{"n_layer": 12, "d_model": 192, "n_head": 3, "n_kv_head": 3, "head_dim": 64, "d_mlp": 768, "vocab_size": 8192, "activation": "squared_relu", "norm": "rmsnorm", "norm_place": "pre", "norm_eps": 1e-06, "positions": "learned", "qk_norm": true, "attn_scale": 0.161, "bias": "none", "tie_embeddings": false, "parallel_block": false, "extras": ["capped logits"], "init": "normal", "init_std_qkv": 0.0458, "init_std_o": 0.0, "init_std_up": 0.0458, "init_std_down": 0.0, "optimizer": "adamw", "lr": 0.00229, "beta1": 0.95, "beta2": 0.98, "weight_decay": 0.035, "lr_head": 0.00644, "grad_clip": 0.5, "warmup_steps": 496, "schedule": "wsd", "decay_fraction": 0.79, "decay_shape": "linear", "final_lr_fraction": 0.0, "batch_tokens": [16384, 32768, 65536], "seq_len": 512, "doc_mask": false, "train_tokens": 409100000, "steps": 10763, "dataset": "wikipedia_en"}
Each number is 128 + 32 x the weight over the matrix's rms, rounded and kept within 0 to 255. Layers, rows and columns count from 0. Numbers have three digits each.

# q: layer 8 attention query, 192x192, rms 0.164, rows 32-63, columns 96-191
# k: layer 8 attention key, 192x192, rms 0.156, rows 32-63, columns 96-191
q32:110126113142156130082105078117065100122111142147103100115153145193138136140135131102134086113124117099116132168136115144112124147088110122148099122090133110126162102129132114069194102146149097083161154116171132131131074115163155172116133135117104133125082121172107111124094144107094156122
k32:151109115113147090078081096120102055136094125139130127103132169188139133148090091085139142063156149147056141129121132119126128152091095156086146117109144126141100118164097093138113100158112115130159123112102148187110122141099111124152095122074133171135139128193126123125047117191123130165
q33:123094138115097139113075128095124130185108102098164143141159124136081079109163122115161123176178145147181057176098098136122113126094165157124089111120145098125146138140171169117082158125155079157128100082133176122164140091136117083078117128144177120107115091149125164125128105087144151071
k33:165117109121172200123063136082112115150078112117120174128197135151067093098149045125190088157146091204111102124089092123156185138091131117130097152117159133074097081173167165119136132131160101129159131109178176146121140153090093215096135133072108094139130149129141136153134130120115168082
q34:096110057052112162113166159095080103053070131106147152120078109072130089070149112131117211101169193075128091157149091054132114159101146135161146090060181157117122108130127124108211121126082121156136114123137155168108170141160132113104154145135165141121118158067121143079149054059126097148
k34:086094159072069145105205160098109114105056132163125128096081110062127144154122135092148147067132175104158102176148159026108076069169137115148158124118148156110151105115097064059123142153075133153084130103086188110107152127098144159130172155157153135143094165100092121082126062103085109132
q35:107116135111080180112190161098137097145151108110077091127106097064107179156127088150131138149151127081141134096116120134152117199167100116178161150075080158147111198105126169096046115121087107174149104145162066118178163087096126118094163125164130096117154175089084181124179110147111138099
k35:078098089152095189145145133146090137203175129131099134140155141073143149146147091129128136160135127104138105095104099150180115101174120104143186170131160161086119210110118150165100112120064183169131116158136073119229134100094095114105138098144105069086153118061084143161129078116125125095
q36:107129148172135093088162154161131104110082133145199113169110107115126147129123146096141159151164106135150102167136121077126144111118118132131136097148174111092140120130114065096152139120141114091071102167113140143119159119131129091158120129105139124102129138117116144122116127134105097112
k36:153124180146158143132166168099197173121075129219159155104143168055150136123124117131109096141122145134113135205090135097108134105143160087173118100130144147144119129123101049110139119134135159150143150114169097134111075134118182159097122117105189094148136125126157114143154097197133099130
q37:117152111100166137117089110140091109139122162077147143096111172117092076123112171158150195123102161091084088151140100134099147103064159117134083131107208114161107098058209121135098176110137101164112120049155199104115135117117066132147172150111114161109118083204152137144112135042131138114
k37:120164144090131099062131089123088114101149142076127137145140188189127155085110132109146157132136156130122163112125090118131136168111183125168156146083197109115109088104137104137133165164112081128132138058119198137102122129131115191134136174070146136161074078171109096104066176050138128124
q38:131178132123114107133103170118156110103093091159130107133182151136105108105104137120138182127133145134096103121143101151125118135127126128128123137131185154122109085110129075125145169151152100142141174164084153128162124096166124131166148146077151098151133145126142106153113093129140090115
k38:115098121136118116147113109131131136138101091211160123117197100107117080123149187136105116154137122125126117132104161113088113096052106114111141133134156176133097125111047096082120138097131090152112123140108146079110078097136122092123054148093155137153125179104096134161139091156162088147
q39:135158129097128131126127129139128098106113136099073096116077101163113175108154123134129119126089111139140168142128109095148113091132145145103093127135120129143171166153112137155138115141126153134152169109125089139127144178107132164120184109148094170127102134118101162136114163087111138133
k39:119111164126090091126139088150144081110146126128068140178088175139097155129137140154088111105134131137136136120089135081135140157195156135133081138108141105097140167149095178133174174070170149136101127132117175137187105172120097146146087139114149155061123065090093149119112210101128157095
q40:120087168194151117106172148163155135129038132186153077130154136117106147144084084121149046123144069171105169188118203117148109125139068141126144095072124185114088118154150098099109103121121113195154140114117078166097090121160193121076159095125116120116154136149117133147091130224133095123
k40:119101229147139090158147141137182118141059124125138120098198086071122142159117129088103069128143086155160189132087161174107117109178118149124144138145064138106175113148138067112073103139151165141133126162127068179113080101106182129087089087138134140126138131184138122129143107230117113116
q41:100101064123101188112104133122080137141092112071195130128091124186166164140171101110172141191130103137178124162114124137172176137115157123148110151141127121103118068082126122111185085112064163117113114136146107091104101152093127059153101080106152100134164133091141140188091080141161172085
k41:167098108135131156135145152100114117161095113124113146147082139104129139117205081123172156247116150145124121138153087129202159131123130151101099158151134137116126102136095069099188091100092114109128143140124153146074098153111141062152116116120118109111163126060123112227105023146164185079
q42:130133065055158141116089090123083127118083063072136168120134198227086103122114087126157179094150144124127139154096098095106160143068169158135078127103178143159136095126154109149143127149107113159117109083094203137080175181109154145114111087090157120130091109115144122185109114072160122121
k42:126091138102106104108116050091039125032051105076108117115123137209130121132118147122138145102124138131165147142106103043105137120111142171081066112085178171130161100081130102107142169064144100185130160060146209160078167172142108090149109089095143141105143079111114133194078114095142093183
q43:132123091136119178162092151094146106133125161121083063121098124162145090085160097117097163142112161130151139168114149080175054124103139166118119140105161152106112078141053117102178119118137123104117124122169118128134109111120126126164104178109178142184142132135094137084100144111128175100
k43:098118094112090175148135133115085089134118136103101144119083115115125122092191113079083134149122183098132126155116161117196108148113196131142191097097140090169117133142136120151139106146103122116131116138119131102133101128138107129139129140142183134096143144181103138102069182076090156121
q44:083181178085149137150145138121128066155086105108061152119112118096097178139090112100133146075164214104083188130104116163080135125123138180160177133042139129177121154083153126113130097170162172156143132143112121093156093072123120170149077126119106133109156084227121169146137175157067102167
k44:119144140079140125139109140131142109170130152151080121084117107061142170125137145130099166092128178114101168111095155134059072134069105156145111141098089157125131206113108159137079101163131185118120144103138114063147131099107101142158141140132165129128101122231132140135128141189122117142
q45:128094131129080104129178133161209116118160153170105090175146128103161181116151107172113128098134093118122134131138170156113110084164107065166140153123105152167141156167086127120131106182144129153136074122094099146111132122150183133097117143192097119125140153050143128078127184139108078148
k45:164069129111106121158200124175180104166142193168105082179137137082166194126146147139071102112095081151113137106110160094179090099204083089158140134140054124138148160180074139088129083123125130144159058143123074146167100108104115177108083116122053128119118196086128178114172195183104081115
q46:167147120137126102094193174195151069112164127170078073115134141071142184077146172153076125113084118117108159152169169193136099133172102089157142148085111157172093124080123110072177183150160117145104111126146090149130127123096138114103111203111051147134116170083118123122151185143104033176
k46:166191146122094068061196172188156120156135131168071076112175141057156171095136129139035160116101117131104129152137158182114085132183105101129198103127091170178063173100171114087092153159125111137161134144157091146148171139136135139127114145109043168175154134119144102111139174156093035130
q47:125128146134116085121135167109135157143102169143088124176132135089178135138174168116140117165081084220176135161094159137153131113169149097100128055203093152135132097119141120121143140121141162171101164118114045198122129176125172085071202115097152144128108155083105154118128136190099118123
k47:140105184165123099155160185120163155148148104134132077171155109081094160133135167144112070239088089138092182148109147118136109106191187140148119125130099161086085105114113120121139134087153107136178169087137138126147113103135115134102133150132159117139110116098132103178164124134128139104
q48:109093070120137129137148156208139156107126181142128135169087132146114169175164098162125171133110125138144163152180109111118134145133158129112105110131125109126132131110071080101206144100122113147102169148146127100196104131112150134089190136137116140131150137086139104167155145125086102146
k48:169128110145134102100175142191122122108089160125120144159124131164185163098114079115152119109115149139146144130165137087139181138157151148161153126146100123086137113148117092140130095111134158072150142175118162131109100131151139125162079149138092182102185141073125127138171168106107098113
q49:143169135156123104159063163168131129132146100191131090145149131187087129078154140128126136174151109179107148142137123166083105142106126180117091094204158177118123077137139114109157143095147143071125140183070165154103153129150108135125134136083199131160191149183162161159119112107109112148
k49:109150098122129103132082177114128109165107108168137134127144088161127099132162101129143118147134116185127154142104121146123086115123109155083115131165151156126113077129091102116195103147128149121145140133112141131091123120185097124150123126106133108183143140152140127171154089135147136094
q50:178111077113080137120087113118138100132055106141097077178086111173151149114206109168119185125101131143162131247169109183130114105094095235106107099134153186127172078139051107034193082100089163166136120123173131167039129193144161107109093106131130125145140134062097099121146142068125121180
k50:169099132152135116142166137135128113137019108148082087100107089128114136118146102148100138074154132122147171195145123138113113119133098204127118063119106176176106097141099099037128090117099151174133155163110122120077100155153171100154149128128104130157150147151078146147107166147112109166
q51:112165146103136172153164201158155169118182189123146162113055117101050109118104137058123142128157114137165089087185109054170115135112115109166088114164082094100134197135109125184174143117180145100105115140142083118138137050129114122156125183162155086112125113071193136175123072158125220059
k51:090098129104117173160146178151189122172108189158140130117132129099139132129152140089151133133092091113138078083164095061100139131125122051137086214171142084074176182186115104144177139095157116115088048119095097098123167158095140121189124136123147163118135141017149117221150003116159142086
q52:126128114059112108105100090119144102145112116131089100157105086147118188112147147163124173106126136087137145127099088165124111088128110167112074123160153122145172163141121200123114144164133135159148130145150109093149133100114099127090126094147150121090116174138084174068190169092096095174
k52:101138119102149102133073104170175112130110097159115132111110115135130155099182124183134167115164114124023148163081132144116090056089147110184101103080140178159153122135035124078106084135086130158116130079146139094137088129094095157107140145147146053111081134128106104074160127111078114161
q53:132128055094183137140103106097090123127169098133056155132133119131098135117121108179145181083146179039061138124161091174094134117108110153123183170093175147149073097127124127152141180147079140120142132196127153098174098101083091141150141091114079128125122197125090103120164089076116108156
k53:124142095115133071108116055109103132108136077170094128087143092194178125128138148184116201101122171076064136129148089113070091098092107140125152171128194187137117110088064114060167168101115098103134144143122195107145124064147102150116129143149120144116127113136104146083128133056129084171
q54:116123079139092190153114116104089106150046140188059172129087127151119154129155146120192114120164104119065144161168091087087153099149099169143152131118108158148159125155151050061216114130125126111168162167086156123083080123136178109150063122148107128121140148120155144130138090158127142152
k54:105085148119110115132130160126166082154059110222108112135135100077113166157099153114126138066099111118132123181148137099105083082112103159120095162145131183144145107156072080025159113081125149135116149157082156092124081136130121158110075127145155147097113117140139116151135064227122103135
q55:112138135206218131114181155153149175122145147119100130123117141127147133173085126106118096157075123182174173102133123101118124155178201130157186117103088071104103145089142124175139135115112154075124146142115171116190137136084113154127128138085117155152155112171175149139133116188145153106
k55:063183132157143121114138161137115164162187191090127161161096113095097144128126133130136116157119132130142145081174093115171107163151167129161105117141106069117066136082162113247152156118144150123120138169166143141183172101139148132114157116180103130151156102121164108165117117114154131090
q56:143134171131124109109199121150160162118149142089118102098113125090128126116153152123062083109099149096129160208169127176121119159191118093128175128059069123136158149144143121147105173157145139177149094124150014166143169060057068164148110146156090148119085148079149095145155141097121078131
k56:136152203149135062132218166177164142192217141119111092119080165077126145094099143160090111118137107057134158155174128183095083126162143052166174181070078129109093190103151149099121154182115123146122143118173083158155146126069133176098113121153047141215085117092135061121128200116106106136
q57:140075178109135087166118092084110143062144100086158105084140123138124120165104143120125092096117161072119126122107129134123125145080051135082124148131141107149144095107078120132067159119074142159112109141153109171026114186146128129151151102114137084102107157112094092111148019110135156131
k57:158076131152183104132144080081112170104134128077121113085136102175142114114084127081149131069161104132103111112097138148137165151110067146087148118166140149142129119113128141123100125093072124146127112135143166156059146187158129135174160087145139083139117151131098098092159054078160159167
q58:090120158146102163167139175146146147153162123141108187141135113105133108144133153126150094160133116179154101094127135138092141130182149077125123094183072116142138163113094192124146131139182156102131154136069164122165111108144136096078073135154147148082128134103143139148164150159127110109
k58:156176036112132204101131170138159163153172136142168149136131166095123135119171135144144140173122124108166158125189083117123154097171127107092158109141073173109107164064172118171125085125164165141138172129097112133171130097204107097115182131164133128095131159088195166142107108162125107129
q59:127164112100070146119091103123131104124109162130152110093122093118102166086170126141165135095142090159154138080119120163150167100102137120152092061161130103134159099132111177171106098123096189130142156139140165089100097132147146077094129080143173105114118184155186163165182085119121126128
k59:152115148103120116168098087136142125134064096133121125093138115111086153153145152131142128118140111122120131164128107153137105094105106119077094117124114108142172144161068142123124086106119158140107140086102173104097095120145173113160135106152140116065071145110108128196109069118116137162
q60:135135123116073196151124107142124109121172086045168103127089142107105158112128150101162186145154164094147117080123068146167122122078134110157109142094123069139145197127098198161170098137104148175124167123159101147105135137124110089132107160179149097085080150077128172132194120110150124110
k60:122078063113123175126146127135164098134086160093109158099079157098114131161150144115142133153118163115144074112108053088110120112127142113167100166182170132116143203175077186131177109118116124149092076140111153097176160183040126105138094116165112102124100150027122134144157152126146135123
q61:139111169155134061130089068110146131120153162174100064174145086124149118139170123155101063106125050098134087157143143125133117122128073132080155137154126109115140060203079102115144175113099126109133110144132077176130125102157111172129212090137107111132122161082078115047142089068123163108
k61:144034195134124065145149070102239153151132108186149077142149100142154097129101091177109077107109073114079154191149148106154122078137091110164114162171125114118150123235031112085135141123135075135117063151133117174111071148101142230126116137180126099132095198110077105086150139123105175133
q62:122141144072148111126194176120140085132043128212102148127137143096122159130095197106138129100096143135103114169140166048091102094174138130133114127138087132145143110121176093084119135129162096121152169146088197105133157148146111175100112150116126158118135134136165141092173154198089088119
k62:100138190154133103169155161100155107117078129190119155101168106009120125130091175114103096055123094140098151137099172058125095135180108087131162115155077165149120148121123112123068135120137100156183138130125160114154102166157131146136095141125164175140131131146123178137186106239111078179
q63:136109208187103083137168168129206103114138119138135093148166121034126150120121191142124094155128114164155088120133183123162104116221098097112173057184061159101116132120129144145104118109070153124135177169108116187133084145142140118133135142173120119103134168111148135079192120157128123156
k63:132111173192125114153160157189212174194132096181170113116133095027138123142142167138114101147149064129120124108140151174196108105181130077172164124214081104118102149150087182151066112144122148124103109181101061118154141118134100081140144147141142100135147175135156114127201088191136128099